From a checkpoint of a small transformer trained on Wikipedia.
Architecture: RMSNorm before each block, untied embeddings, a smear gate.
Each number is 128 + 24 x the weight over the matrix's rms, rounded and kept within 0 to 255. Layers, rows and columns count from 0. Numbers have three digits each.

# up: layer 3 MLP up, 1024x256, rms 0.0776, rows 754-853, columns 64-127
# down: layer 3 MLP down (transposed), 1024x256, rms 0.0704, rows 754-853, columns 64-127
up754:125133122123169135131116094112131114133127106122108105127135145090122111077099096089153149114119088152124070133141096147122110161169183130120149141093141139129136176111195143134068113164058125
down754:132139087134113123154162131151138109097104124105118108092073092137111138109142101125137143142136177138134114160123119127063122153186162131154130131148119103141121090138165158136122102104115123
up755:159132118105187122138104128119103131158151162152114166130163154142100135143094163119133150138150121134072126138065147123140164125123153096149101075098116088152104109094138151158095152142118132
down755:098122147127142115066100107125049086146168163146138161129134060129131094079119127163133120120128147116153087136139094118153165144127125098105134158122133131143132082143092149122103143087114121
up756:124131125135116169103130126170113136153119169102156091190119125122085083131143137108199143120116148097132109139112157075127089116111092151135138138147178108143162136121128085137118144135160085
down756:145121134121129100087137132131160104154145168106175114130135127118144141139133122112099122147145120159139130115070111144061111106106150096199139111088148128101164150105186119100116138108129142
up757:143134152136134159140112107132100111109132192110133133143141186097103104167148121120111130185093121099141145168116125131169087153133154195134162128131158067133167113126135101098134127129120097
down757:150103160135131130128129162104127122137107088142113113143146119173081161070094067138138113119103100156139134121139153150128091152175075133139174151109129130102203133117147150157152153087137165
up758:143178130167133115161154104107106099126172135116101126120123173123088104129146121091135155160128121096144129124137121133145113110148123158091125124144131108156121106137116115118112118162121106
down758:183104126157158144123076149144149147154115132116117123157118095148080138107121129079124141095107102134148156126129144162135139139140129090091154164114159118119168127103123133110111138103122143
up759:116168114135129113129165129160144141115153120114141108169137130163120091183130096160152114152151142098127119122114139134168112173152130125094126102129161141148152095150157112134100105141124101
down759:137161113150140155136078128105123124147135152128159143129134135106099124086106116132138150188117126171170127083164107088137108116071153129171112139143097098158102118132133138104108152109155132
up760:116130147148147108137123145081144174165146151073155116116165111155114132162148101079133172121108105181133120128147126138135123108134099143115160120168154148126109118085159114083154133112120114
down760:113160165093182137116097162128116119130096146141125118134140107109129159097129117114120099108106120091145109130088123123149158071134134133139082155157100134130114113110097098076122091098135146
up761:127133127144165104148143146137160109144146135136125097120133117159116108146126118124137118147129112129107143174142132135114054144125134123119119117147129117115163110156119068108115114173121113
down761:127126161143133109133127199124143132109118133132186154138188129199126112157118116139082142112161087131123172116143087187129113100138150113128151116161123127114127132127126136132119146142103149
up762:147116066113133131115147081116116126148131121138107112109144139097137133136110143099087144136149113144153111138182122102121100178122121157107126115098147100094113075092129142095102130096078133
down762:167121104142137123149134124155114155105135133116156133127140096143162152135123148127143163113138141107118119156130123113138126108097132105133129166160131142128161147167127111108132118137168132
up763:084113147105101138161122131123126108164124137111170103110172101141103120137157123163160147115110105130123117180141132160157146148113153107140129133139104107112112113116117135093112178117169122
down763:157145162106116134115108161122102158112109134140139118161158102129136159138113124124148118144128132165141089127143137146102140118156138091123150079102156163096112109129139088120115091084105133
up764:160105122118121107157144101117164103129119105112126121123122167124122134139096134128114125122104140152087137140146089121145105141099136143100131132132107106150140107088123149128133134121131127
down764:106115166093135133154108161131107123141130120125135144132095141142148098138147136145140134126122125129124150100165109156130122108122157175129107170153150142133123130100178127155097122121134122
up765:108121136136150111124129116104174141149104146084097112088158144106121138136126152079113107128132149163116091166126124128174116116094097131127113096081188138128111129113164059131171195128133132
down765:092135116126084105116071087140142155135176117084114131122182112066128175095138125110095162092110120128116147116122141134127104168116145047128148115125095165104155150163121168142169116102152143
up766:122147131112126112144109152099107075140076137128105132097149112152067124175142115124184145104121112135109165127151111156123130126165145182136104091101161132146097104121199122123158091110122142
down766:093126136156129057139130137122131093120118118181108120147125143116080124122128139116135134104088158146099129138151078108148101148116125158133124121137072147164105149115125159094129097117077148
up767:101128099136124150142124076138116100116132126116148141143120121098132126150110140090139140170106134138089137090173111140121131132129113163112142157121159114193132138119108081138139140113111135
down767:110155106098158124157103154128147129122142132137134117103131135150094129135133124089139174102122138151106116136129113151093181144128143120111129128120115128120110124162149170144160145145155132
up768:165148174128093138128132105129088160127118145112160163143165113132100119126115106102127166111128075113155097151126079128104095163131134149122128099109133132135183113102123076116096109122144107
down768:121150119102106055131113181142112123103123147111138101139119160169121138112163144093105134123144141186093153183153128108076114089133128109135140107161091139118134134162112151097115140118191091
up769:121145130113131120127128115130124122132113126119131112130125140116087126136117104130147128137122116127119124141127125140119112132124131147132136118131142109132135120106142120121124119137117122
down769:125133122124128124131132134124137136136143124132129125130121126139125127125135141129128128124126142124133114126127137127127128134122122126138119134144123126119143128126126135133132135131124127
up770:180204155120156099137093122152149135142132136144116130175190089121076103144145085125097145125110121102097135138110114121107146158134147116133152097122151103128097130137139128113139129115085129
down770:130107179152143129122139126116119107133159125122128109170158146119128163132109147135119102129146109125166131103077134199122117116138114097153116141146163109106137111123119119158164115129104117
up771:130133125116123122122099063111101100136091137120167106092116158125129100102145088135139115155161089109106127161124125136124124149092119135156167110138157083149106124141120122137102106122136130
down771:148148113115113103125143130152163124111164112141137116134120086129166129121106122121119150090116139152120103105103107104137147091134140103057076096104110132115143098128161110121159135106103123
up772:119144149133151180173116109125123135084104141089096137154158149135113108148136142103158111123130140116096117160150114107141103105159131193148124096115124061147112130095168170164144152136123113
down772:133082173123142097141162156089132144120111104164154136150133084104167134125147150103182140148093163101140146190115161143122121119138164101116172136145152134129120116145171081141068141193123105
up773:101121068134123099128148102144155120154159114129131131117129164122150121103131129150116109144132142122145136115172145142153142134119153131130114101139107118145145092119126141113148159122166129
down773:133135185130161156118133146145097138125108124134114140152140091143140145151107151113148111116139111148094137132088112139126105134166106111127152162121157109108134135165160104154103078133105114
up774:138129136098128129129138123161144116115137149099123118175128148146121090112083131110135109130085135104126109162114087126147111154129132140117106130123105100127085103131192127048104140134130139
down774:127135136165102116085151103125115137122124123152168105093120135139195115155129117149113125122114123145131113102158171112107108132157082137137147129143117166116148133115103145161101134171146131
up775:118151130128145120144133126148135119134114141116112114130131131120104125133129110111134120128137130126121130142131138132134122131135146135130159121118131117119123121119155114100122118126114107
down775:130118134135113126114130124134124129116124127135136127143124128137144121121127122115132115124124124145120132127122138134126139144120128122110115127129114153117144122129153107136124115151126124
up776:120152124158130117149148137117123125124130093089129115196165127102112130176113121143136148156131090129099095198116095146121109130128113136097144110124123145118139147125128107131138133154140133
down776:135123129131087170115188233113107093135119142125104141129151131216139166115141136133118121108139142141134141107135120147139112136112136113129131169151130129131158114132094121117148131133171087
up777:161138135131162144175141090105129149114113136123106110143189141138119112162139076109120155180110149129143140104106126101170093141174179124109166079135108084099141129128150118137098185193111091
down777:078142145139151107157099113092119122118146124090102123098164101146140162159146079119141137121110167147126107155123107132126134181138100157092091180148132125120153147127125132114120120123088095
up778:150177143104120162120057121117137122144153105119122113155137110132064102152128118107162124135094135147089148111135145099123084108161113157111182097149141093111092117112154132121111116105157128
down778:108112104082125098136138151136143124113089146131135117115126164158151147110123131093125171182137112153159100138150084149116157140155162126106144140078113135092099150168104134155132115107143129
up779:104154107121143135154127134109103106175123137115119122122101151146136113158130111058138123108100182149089144113127100084091127116128123158071148107101143112169123095086158132120144139082109130
down779:157124151133160100132149128155143120154125071110114117114103123124136128071085113126159142141158124116140195090101092094129128109169069085147145148114095119140128112129116097121141100094185150
up780:127131084121129110137122135115146136139068134113106147147161123128073119139104154132076133122118142083130121154147124113138093173093104135126188112117141108157069107128153112146129063128128131
down780:174113147112154112098105106081091138164110115069134120114097121148090164111105064140118130154178090142119084083172129082135119127136154090130111122105165122125139145081127100114134146116133122
up781:098101173117080170113122111130090138118180124148130147113167168126116144102121097082160151109123140130104105143187143136134135112132107146120116087154132117150133141144123106125074123110166107
down781:135113094135156168109103129128182145136130119103135112140161120126137188149140080144129082121087148134115142124167094114139140093090146109076109123102166168092148108139138139086095127144128126
up782:119148127087166119200072122160120189125126138103128115100120135136120144131138120116129141101165156121119074144150108142150100119141129105152145108108101124102100147130124149119145108107134116
down782:099123137136073147114136119140145092136134121190108139143152118083182107161141146145108145109123121127100183193088143108103119116150167087127104097088149168183148103121111144111125159121090191
up783:088151121127144122147119090120161128164110185124148107114158144139143111118131097126179143115105100114132148152120134092141164152141176126153130132095125141103163136093148163150159146108093130
down783:126130123128153126151115130151165140152140121129145118153113146142083152167145152109138092142090143110126141135127142134100133156128133107128130159119164147076146132142143087136136080135096132
up784:106185113139115150127088109108098153112122100132157089180152112079115147195127090097127119149080128150082139145142171132148145110114116100127104126083099133156109104081134095094170133151143150
down784:084141153106127108126118088120125157078160144137129155132132143198105145108103114129128145108170172149156163142153096135107172126093082131114148108134109178157142107113167151154128140165113128
up785:128167139126127120129100140159120119118128127083140101127182141090071082169133089133128155147095114103133130140121169121128114142135150142130139136127133107130140116154134149130117121125164125
down785:183119126116149113126133167128119158161135100095150136136137142119094134122155142155122112116166106142152144149078193151119105126106102149110104127153157088136149131106131116136094158133177098
up786:125164145116144101173143086143092135138143174106111115136160181077119099134128144106146155129149145096137048140148100135140112147093138163150145141121127117136130128101164104112148090040120126
down786:157133146111133155102157141146121114072102138169168117146179145105141124096135178094089119177126177129153114172117123155093146119149147097127093176136133176051133147156126138075139101114131136
up787:131147118137124120150141100107102143141144156130101134117123145129113119105145121113139104145167137109149134123112082150111116158100125127097160094128119145101170121119138096096124129122152101
down787:100148156148151160112101136121110142116113107116088094154132121122146161157114132090144159099104102133115120117124133120162118104149138156145102114154113140107151154132102105174128098112139135
up788:136126144083162124205136129101137122147125102070099156097142118132129127152152124106163165086093131123071109102162135137090184159126154150146128115119109125125116109100115132120131148110076103
down788:096078141116148126102118119103127112156154116121144141163105123170165168115098098091163108121159159114128170136162186126106149130136122138140112114159186136119113129126121094094157158166121114
up789:148152156101166161133083132122110115126085142136188121152157121130087137103157128123105131117129126135110139124147170106118124117148149144143139139165108100162084091161085135092073119140110138
down789:116115133120121138158123185122145079138132136136097126159126089155114116145160131135082131111143155114123143118108124106113098144108119132117135107128139151139139110092134133118137108135151160
up790:145159141165108140125080119115131122086084131120165117165151154129118100138133113112112117163113140124088174137180157129154122123106094136173173106129123105104072089149194122132118094121101135
down790:130100143137110146158132117153169119086087116101104141159171054100122147077130118120148134120092142110093091133110085130153095158153096119077110122105114136056088154112178098102150120106070101
up791:051136114148138137143120065120151147142120138080090103111163139121129124165136106109142112121144112086102107147132125127157123161127111192148156125140173138155125129133119150128127148148166123
down791:178126123103104113141131117145141124114085149126093128166116159141110140134174147136139152122130086169108127123153113143071161131151056088113111113167107184110106120130135088175162129186116141
up792:083185132150102099127111105108160168093109136133126119184157127119058050133110148158205120167118171084123099112094159089145156130134121131098152099119144106102160101111152112130157145163115115
down792:226137167169083117141166131123156157086145163135127167112135116105103095123112103112136137126105126152073133151136100084090158073124106158144139117110084113141156141180127092123185117153087133
up793:129100146134133128153094095160137132191127136128110125147128138113138079108117139113127114143110118120126115159165119107098109166136153142114127129100129110120162145131145117122110131115109140
down793:141116095130168105126123102127127128133109140077149133142153136172146138142150112111149154102121163149147119129100131143128138126138132126160147118161123130111175101090116115103109129101125081
up794:113176126092106155110119126195117116130094153123163155116122102134097115178119142159101118102121125143098099128141143095127151135142109157130146102096126068139115077133133118101145164118112083
down794:141143160084112136100129096178087136150104135124133120174123116072148098077115140129151129115075180101136125150109177127090114137115093126096141109131140129119098110090119177198118099153077129
up795:075117141105129096114079101124140124120130120104140083135113161111142122173139143138121111120122138149145134142112153058172162137114124159102130130104124127171141106136151093139089103136082111
down795:117122144113123145090090105142155117124123165135187116135179155130181207154111140131100144170123147170110137149146107144126047085132129109127144149164118155100121193159134145124107086167173138
up796:165141123115124142142112137159085132112100152149148140144161135122062113117137144073148141120162122116146112148128111092115139126141148134140118140110115110127101127134096120072127113135101126
down796:106106105109179101110161150103114117120128158110103157154168139134129070101144099117099126153144125106134124093110151128127127119104138150100155105104179122151184147115121127116143140155102125
up797:133123132086131148167137149165164162112151126119134089119134116133110138121127132149124125134060127106139128088123141106158096102124158129129124109134112131147088112093127099133116138181138113
down797:169134147137140102171156099124110138113175116136177115145160104144120105097168126166120106171073175130090132113131133152119099146131112113099116147170161165174143134143099114117137117120153130
up798:146132135108126102142162099119126125087102125109094141102110107111129138125132136127169139084153140156112090144142143119123145151116157129114104108154131121167079137127160079142161144093109098
down798:118124148157143122128173158096110178091158144111082099112121119106166095122081133116131162104208146154145093131117139110069148135156101092111128101154114138148128105161137117133106138129174157
up799:135130105163141125148136131118156137124128151102102115148135156081101134124107117132142149153154119170107137164135104128121109161116161144149144112140146088138141111163120139128146134186129109
down799:170132137125138109146125194132138095130128120127185148113154146162139140155144136118133150110154111185077113122110129175150126131108124114133150128134141114083141121126144122106092138160141102
up800:107147121098154120144157155149160134132138119129133115110132131138100133116127108109134178087130160112157142106117144077141155095109176140128131112088099119118135140151156089075134160085140110
down800:104125078140123131142117102131131141135139127074114100126101114139135098139138137126151145163158073143151126127143104151150099172086131117128140136135139106148155126109156105139107139121101123
up801:130141144111131164112111107112126074143125141121143095128134165116110098113133064106136159105100145123127142141123123114141158122154147149124161090085126099101113117101128136077132126118116093
down801:131100102118135101136102114161152144156122128114115150140132141128052142136134126159135147081132122103121121124107147116167121123113189096120125124116100158157141146103144101145139114146108107
up802:127172131108193140096106078146128140171071122114145132100127120125105110174119162146090186145121131127125110131157128106112166109141135139120128100139116142076060070095175111115111132168132119
down802:119155137157085157147161112109126144161085113152093134129114136137124133169160122126106162164109160131119148122154133131103092112161147080147138110109149115105147133153101146139115153123138118
up803:151158136114109149156111130160141113128133109144108130151123144127099107123100130146155117119129136128109116144118150112171120128110109124097135079129186073145077100088195144151145128158145142
down803:145122154139119115119147136112115192135139141180174117128125091122164141154125171142115112160145113123152122107129129080103093145144110161127133157120120124128146165145109161111106130127126134
up804:165136138114150098143112110141160106125112144140157095135135121108101088123096082116126152112110108122081170136104137141149130147129123122152165057090110093154145108165119104105143138156117134
down804:116095151146081124117121133125157099150140117155078088137131107148088146075147127129120071117118172110110087087047127163155119131112154165108108113114121127146155168131141159136157151125122128
up805:129147137115174115133147123121102130128056119140141135134155190121090124112181109154165127155139130103113130158131099086135134131161146125110161131092136134118150136138142125114115115092118124
down805:117119084118103146098166174132151101121151105111093121100140110153124138141143167089114112082124150173130129118138137104115130131130101150107109161118098147072161156104157105143148142134140122
up806:171156133134184144151079102143126083099074123078147139141207112157091111131123135106142144130143111134133121163125130142150167134125107164102142135105124146154116148097159119129118163122121123
down806:140118120114155128141087121136128108183134125138132123139128083125121111134122132141147132137108135132136129144100118131111143081091119177094152127141117099057144168134159130154132119136139113
up807:136150158088152142117067115161091125138146117121121130129148134132116106128123137126145118105113144123150129141109126111141146139130169114139179136067137121120118148129126132077108146084076131
down807:108161135124140139133161162105129151116198162134116095111134106166143157135129124182136147115149112116115128117118118147143150128122131143138126087135136127121157146101124131136116118134165145
up808:118199158135150127107129096140113122139127157132119106198148114126091091131109074140123159180115127127112110147128152116121096160115126172118134100088181103105130107102137149117112083181142136
down808:125128103148146160130113151106127124143203137131099140107124099120101084143143141138122132124148162107117146136132147156160158130093111096120108143145140142131131169165125107100122117135083123
up809:045086133127195170171114131190110156108127132116172089148152124124104122145113142105145081138129128115108135156177122148117074153126081145089080093130136122129125140130168064101140133171129054
down809:115123171143184070152108139162095132114170156096111127143106148127089137127147149145138108085147142110158105138157112145114108141101115098157144120145116165148134127102117160124122142138144167
up810:107147166159119094178118088102099123119151112100128163139122119159124136138157124120098132157121101132142132086172150097099133148115105153126140055109140121173094084158148128123088131117157125
down810:119134108137152094155115129168141126117145132131217118141145139089060109101092131085161152131109133169106097126121089111099135150124111093128147134160171155128165137152116114137144107149104136
up811:184158141079155165145092094125109186171141149131118129115180124077141088168110114125139160144166143136105119108163123130112116099131132139100138108137117131172126137109072132158144104130118142
down811:128113125074140123160107102105067107153096106162143141096097142174166117162084090116104085070107081126139096112112093095141121090086090121170104146143114169162141090136138134118131147118111132
up812:111108139115119132148130116134170130154129106126125118145134162142117115105092123111157138125144132159128117138153143119163119138118122129133130091099128147143137113132184082126119151147161061
down812:124137115152119148127124113141120115169110137147150147159122120086104118103137151125115174164147113101146140136085131108125118116124083128095166104112161133070158102122076125095167117135101155
up813:176138134161112197150109138141084060135107150124097102126146165099116146171141062140108134119130099107133101177155100093111143135151123129163119125100160124169117081095110119142119170120152150
down813:087131171112155149143076162135135139181128139130117126196127090177101134097159094136091125117126118099153114151135109082126102118128139102135134121119145194118139103128097147154112157125153141
up814:127167149157144108142112118139118148129132157161132099141176122094089078145142127114148149154121104128093113123117101131159133155155148146144144111130128133159112091133130103078114102147131123
down814:136112146105102092084148131133153166118119153114127093134110111175092135120128123122126095131142145119082109097095138119159125108089120158103115125134142097129118127151151089119110150155139121
up815:130149132109152145191124123164116128107088102095118102117136143143104092133106122084170119110117119136073137124128130120148131161132128126084129131137115096120149143117159084114099155129138146
down815:105140147119155145120157152159108133174139104117078141109111156131188123102109112124124103145148111128126116127128115140096152132120119119122137129139091115158118116151135111100146146153163125
up816:115135147131150107135124140117126135156123171084129102126183122153133130120115131107132158110134102141112078115156123087124093139119151144106143113128148118131126094111171145167097092090111145
down816:142102156118146115143148105137161206073163132127111121126177132146187151114139139159136125113115108131096119116133138120115138148124141132133097143145102099125107093141136103118125100125120148
up817:107139123114148145121085087134156114125107116129127084130160130130090095115138106091162137139120163123124092138113160140132095124115138156113152116144161115141125140142126139120130143120110149
down817:127120163125121129139116153122152118099110114135145111115109136147142117147161126086116117119116144103111119159124165131131119156127141136118134144136125135120116111114146140133143117111114134
up818:153124151133115121126094140126114132140099112144109135138156120133099114093149109130168153132122131122132153139152138113117142117162177125137132112121156111134113092131108117087143098124092129
down818:103120132139148104121173127140132132077160105155165099115153120171129177126141149139122137127144121124112134166113119091117121131139139147132114097158152178130169157087109113151153104111132102
up819:134133141136138147176082122161099134137092111123152133123142120125085117153135145142085122143092148105122124160123144097082135152122114131138106086087110141130141104130105148125120095129136129
down819:144109141130146152153166162103133122123105133127126133157122122169110115136090127135144129141109171181127090105140109112120054136096135146103134116116166166128173131139152118141149128154104156
up820:125146132134128136136133116144112123134129135110132127120141153112097129134129085115132118133120125145125140126135134137129113137130133141122134118127131118131134112108132120128142128126119104
down820:128124130110124139133122128128119136123130126131120127130129120121136126125141129126134132129128122128140135122124123132140130119129128130136124128124124142135124140128133129127125136118130124
up821:127167117129134120136136115126137147135121135118147116119127127119115114128125121136121147152128130114120137129132123112142125135133137141131126125123140109127117130114135118127105122112105122
down821:107133127120134124115122138129120133115119115135120129132116124133112123125115131129148126131126115130139125125137129131133116132134133116119134135126114127134136137146127127142131127144141120
up822:107191129086150152178123104085109154082121114062110131142181160103106105142174173119166130136127135117113134126171107141146143165069134132131105134180156146126099144099115130167114094152122094
down822:115154119141125142160148142131148095173136179092122080152129133127112108167064123120145164173135180119170138145125096095110116117176135110120125163104180156106131122181109126148130158130072156
up823:129134167148148143180125130117138133137108186078149088195161172069091108127074128132155130133146152146118144162109162135151143156098119188136174133121172142117152170067111091119123108072150115
down823:106117151151156121152096147153139104123133040113097166099141111153128126124086120142096134126118110098133119138162110126140143145136161119122103140121077192149124143168080173135123150130127172
up824:120111117134156096137138126090141139153125177134126127146139140117126081107140115154146123141109098141131165118125171106154114124146108172090177113149161130120104127126127121096104150098081083
down824:111129138139115116135093092102138116099154117186149132090121119142147155120128109121199128133100151093117136156125082140131132105133102151126136189153139110130113118130134151163155118123145169
up825:104162148133117145158089114149174157163119173130096132189146105127053081124124144063123088173138139108100125129097100108121099152123139151104185077133140134126108113145115178095112099084137136
down825:125123097168085156161094110092142152106140149134130148164116127122113125129127113094145156135171111133145083193125084150116155110109109143079144159113096165106116113164127120125147159072122112
up826:100158132121135141133136162129107097108124139116167122130125152150128113143071119133119167124125144118116117147182148131152142145092153145135132106150157110118145129108112112115058098192113100
down826:112167169122064153145126136096154148152103114146148136114130146081111132099147146168099117118129134108126152096107182124132142096091125121155144123141074069126082150114097165111123089089100170
up827:150137159129147156146116114143126112092135104096106124125135138091111138178105149125081117150119110141164113128094134129176104115127135142110144127116144150105148106154126148138141160099114153
down827:126117149119113138133124136139112137129101108143131164163100117134127097135141107150108116132140140097088141121125130083128107129134124129107149148144115135131118147108129146090123135147131130
up828:159147109157132110147137149112129130138116146123118086119157126126105096133091123136131146159117108153087134162105116156144130152123110120098148092139181123104154133114133129139162139116128118
down828:125165098124110112181129152115139134131177126126107129119131081139122132120140112107101126139082133107131155087147083132126112135118097137136116170145113154154133138139115121137099125206137140
up829:128153127117186103243131106102185097159142115111149095119131139127120098088067117100116128136147153114094131111157160116160112196113143161113181108191136144098174155084100133148048134095156155
down829:131086142151103131130096130139127128108107070146118166114146140177130146129119149147117121107116111118157156158131111134143162148141143095124122107122083187158148118148112164075111140161104184
up830:111111118104137101156154126135120099130130162106151125145155095143123082202157142134151115174120093142180156145145144100175114126105130136199128111125160129106151141153148095087165124127119079
down830:113153173131122094110129162158071114091116167143144140137134133134126114119131116124112111130105143097130128122164135117139123094139114113131133120152194132101146127141146143100126184091171133
up831:151139157099187089104103098146125114143085142142121129146151127142079061109137122126167137127118153150129089171146149154110114137149168123142166161119114132145099125089123109118136115160119117
down831:172083134090114124116131112124104165143061144157143106143098079174108119143159135130138102139129081153118128107153123148141136143091142107101143118093145121080140130115138105108097128135133120
up832:135138120116139117132081125130129145099101155091126139128127136132089151124124126115121118169101119146144155150153124116134094167115150129102133138099118125130105121110149145093134137141135112
down832:114117114158138128143117195114139132112164153124150129072128168204119165164145139109132113103143170135169155134124122147164158099119161140137154170119114149127135098114106102114129167134143119
up833:159139127086106140156132108109126149163064139132111113140144162120123157170162134167185102171128114103141171094163173126172108137138116161155144110115141124142102126128134069110138129127127126
down833:155106137109152143128119120117137191153207154135157130148134161183109121075153171110135089107072140056190111089110131120116150192116116103141180108150116121165090142124120155145186162123138174
up834:141143158154149100139133073107141116174103181102150143177141140113120108105092164136158152149129136110142140148152172137189157141116141151150127100116174121109129093096113108087136109138100097
down834:147110109156128103140117158136171134118114097123128153134109111107150097144093067138112129146142146164126115125114139134145203139150113129155141136066121146119108074153154171154136140142108142
up835:114143155142137138135145129096113132150089161084133135104114142137133107178116095172145116098118142105110147160122130118123167144121109167118102123125134127114144106142148108105147133171114101
down835:123111120136123142125138157127101126170123137137134139135112112117120140145152112152130132151163108128149149166160091167124105148112134148128102109132136110153123161169095132139128159116121109
up836:085144146143130099146135108183156166138147120079132136157114107152102064138088154108144127208193142116125130185109127145119116164158119128096177140081115113127150090115118126080094087145173095
down836:183151101120121141119130141145131151149127131157144114103133129144161125103156119109140166141118118067151113119179180077127110147148116166035124133083151124118168183129077105135147134154111116
up837:094126107106116140126141098154106119134068120111140117125187139091079051116131131118106115116103100143100121136112123133108106170125114131154120107087138133146144069116154147139133089090131145
down837:119119158088131107107140106149108169124078128121137137128128101153157151144159160118143133093122143107089133116150092123138123120105131116128120164109142178135147123111143133136082111177091137
up838:162132123131161116132139139092153133125104125125104135151146106127116113101081081109105138121111122106114131169141132119150131160121140130156160120124153102118133117117148116100141135139145120
down838:138115122161109132093163153111124129121131123121144122132113129150136149155122169141116126126155106139125127122160130138114143149111165156098110095139140139129115132139140143135140157130150160
up839:138131108091173171131120120121110119104092141130171106125191119138071124143105118117125130097112168133130144136133099108142118126177126136143124109095138137146130125133143102079111094137127110
down839:100132137116138152112117145148131105125156147137139119121105124196100123095121155192132159139131153106104130139097108140108184104161098110151128134169094100105156118135139141124137131153190145
up840:137204136188141124164130081092120169149117157175099075133158143138108127117098143128171120139127132103157112129107154108114096131122158155112144135110128132124145077073102117117117136139099122
down840:088167146137114122121099134149120102136152102100115122155153144145107128121106140134136186108117139136109147119129140148085069127108165090144098126143117151108095131115138113131136118130116143
up841:143127121077158141137136070120084119127099139103142120100140167111114082132125128099128150101126098175102108107131091171177136167106135138181164109116166130171087111084125124106125096124150096
down841:106133137123125133145115128132118062115131118146160138135088119174105140191170090109127113080100141116094133124101124143137154118100090132125118095182122154137136117058095088120162127142133129
up842:101145170128156143122130115118111073150150085141127077111141151085136091124146140113114131105111126183095133142148121142143139126119143133148142120089123120137113143107117121114091139087133079
down842:078187140100115106130130138116138120102130115151134144139139151129140126117096123149098115157140188129130141124110167126121143126149138139138135117134122116141153154143156119123118145122114121
up843:131147128108151121105106071125102098136118092120155164160127124133100117135103085116117123150135084128113145103107129092122132109124148154133122125127127124159119132104153093086149126109098128
down843:100185186141127107104084155128133109133124076157146117137132127171091110150083101162115108120139106164113145115082165103102139110078139170146161144149124117154133187156139135130104112120177121
up844:118131115159133117118156118120109127130118110130137097097128120141128124133154160101138146124159156092116101088141161143162133142132144126131112113141146150115133125125113141131176104101133133
down844:154131121130144115107156128115119107144143125147105123132106158099151147091132110150115149126132108151129174151135125120102142086146131135146157137150159097092113098118147127148149149148128133
up845:136145122089135132124083130102170125121133118122106094123167155083138112142126096139174140124105103113144117142177103086147114106134145139079131127121116123127110088146159111129126081146084146
down845:098099146122110138181129067148104139121105132095100106096133140109164125125129108104110124120157096133110125155126114140107157103083106095134166134138107135179107152120100140098091137142123111
up846:114151106120106146134123148156128157169134157105186125151148135144055099138169113145153117172123143109103168188131123141150129133110156111157176128099109087149135122110124109109108094136133092
down846:122157141126145119097144122128111152102104115128061150102129140139137161123110170161106118081129143101118149109132129121078110128095105100122158147103105096120132085145146168093122128103103117
up847:119160135134109130158094088156055149151147146106143139110195155127112103134141163081116148172164139147107115163159116108109112136125105136159126094144106142151086153146096116116116083118100139
down847:120161163116127075153111152095108121114105112168126138113121124151099128163163120106133118107151141162111154091122082124134076139050131107145171126105114179144157189127140096124109160142163172
up848:106129115165131151120117117117066109168116141138148100118118147099114112125126122152133142155104123102104114131103115114126125137135106125162138116084165120166127137080164097147115139140178101
down848:150149105120141152130117132133135162100140125100178138132089120076107125143172106112087146127117112116119137129122162115118138133063092150097132141169113114107111134105116183071136139133111113
up849:145164107117128120138087159114147145130104110090105086146124186145093117134104121158170106171107118115105116113159138124144068130215126108133139071109162110162152097147124110150096129158084136
down849:116119125146134142108126141150144178083117132135078141165146127113143100176139157132171085125160144135111090119077134154146111097152095155119131130130114155128104133164130138099116122116096185
up850:124171121126153163153141119135130126131110119117098130103179143134118119151120120119151153117175124127109088122189108067161095160112137142088119135144109131115128142137079148152130138181091100
down850:147134123126097131157108126128122096123115149147081140092137100136159106145174112131125112132125113118120124144122150174154124125158138103135120082129052146082142130122124132113158121156140119
up851:190173142120126145107154107126122118114121140128114139112131094137114043082142125117128150115146079140095156114163100163124111129099181111155136116045146121167115148102177140117160116120119099
down851:117124151163143149121121131157124106086127137112123141159125127151146127117139187132151148182160139102146172151107155091170112125144168141072129129103132122150157150133113146123160055138073165
up852:120125156136149175137126102128147165148151134124090147111114116137130135108138160080094155150131119143120177121110166081151101133101151135104158076112164110084115114111123120155060130107107122
down852:130135112105092129124132113080173113103194121130115146121141116175126138088130136123157168111190129129141165151054163166134173101118150115146091110140090130108122101117137124155153124119169142
up853:116131150108108125131116121105108087122099118125112079133140171082131104149158100159111146161137104131136106134113120132133131165141109155144107096135139120132169120129121132118134123121109103
down853:126118127133136130110139196099135150120104137055119155106146129128148150113138132110141102145129147120163126136111174136135131125114172129156156103132134112140108101100137123134124095103124081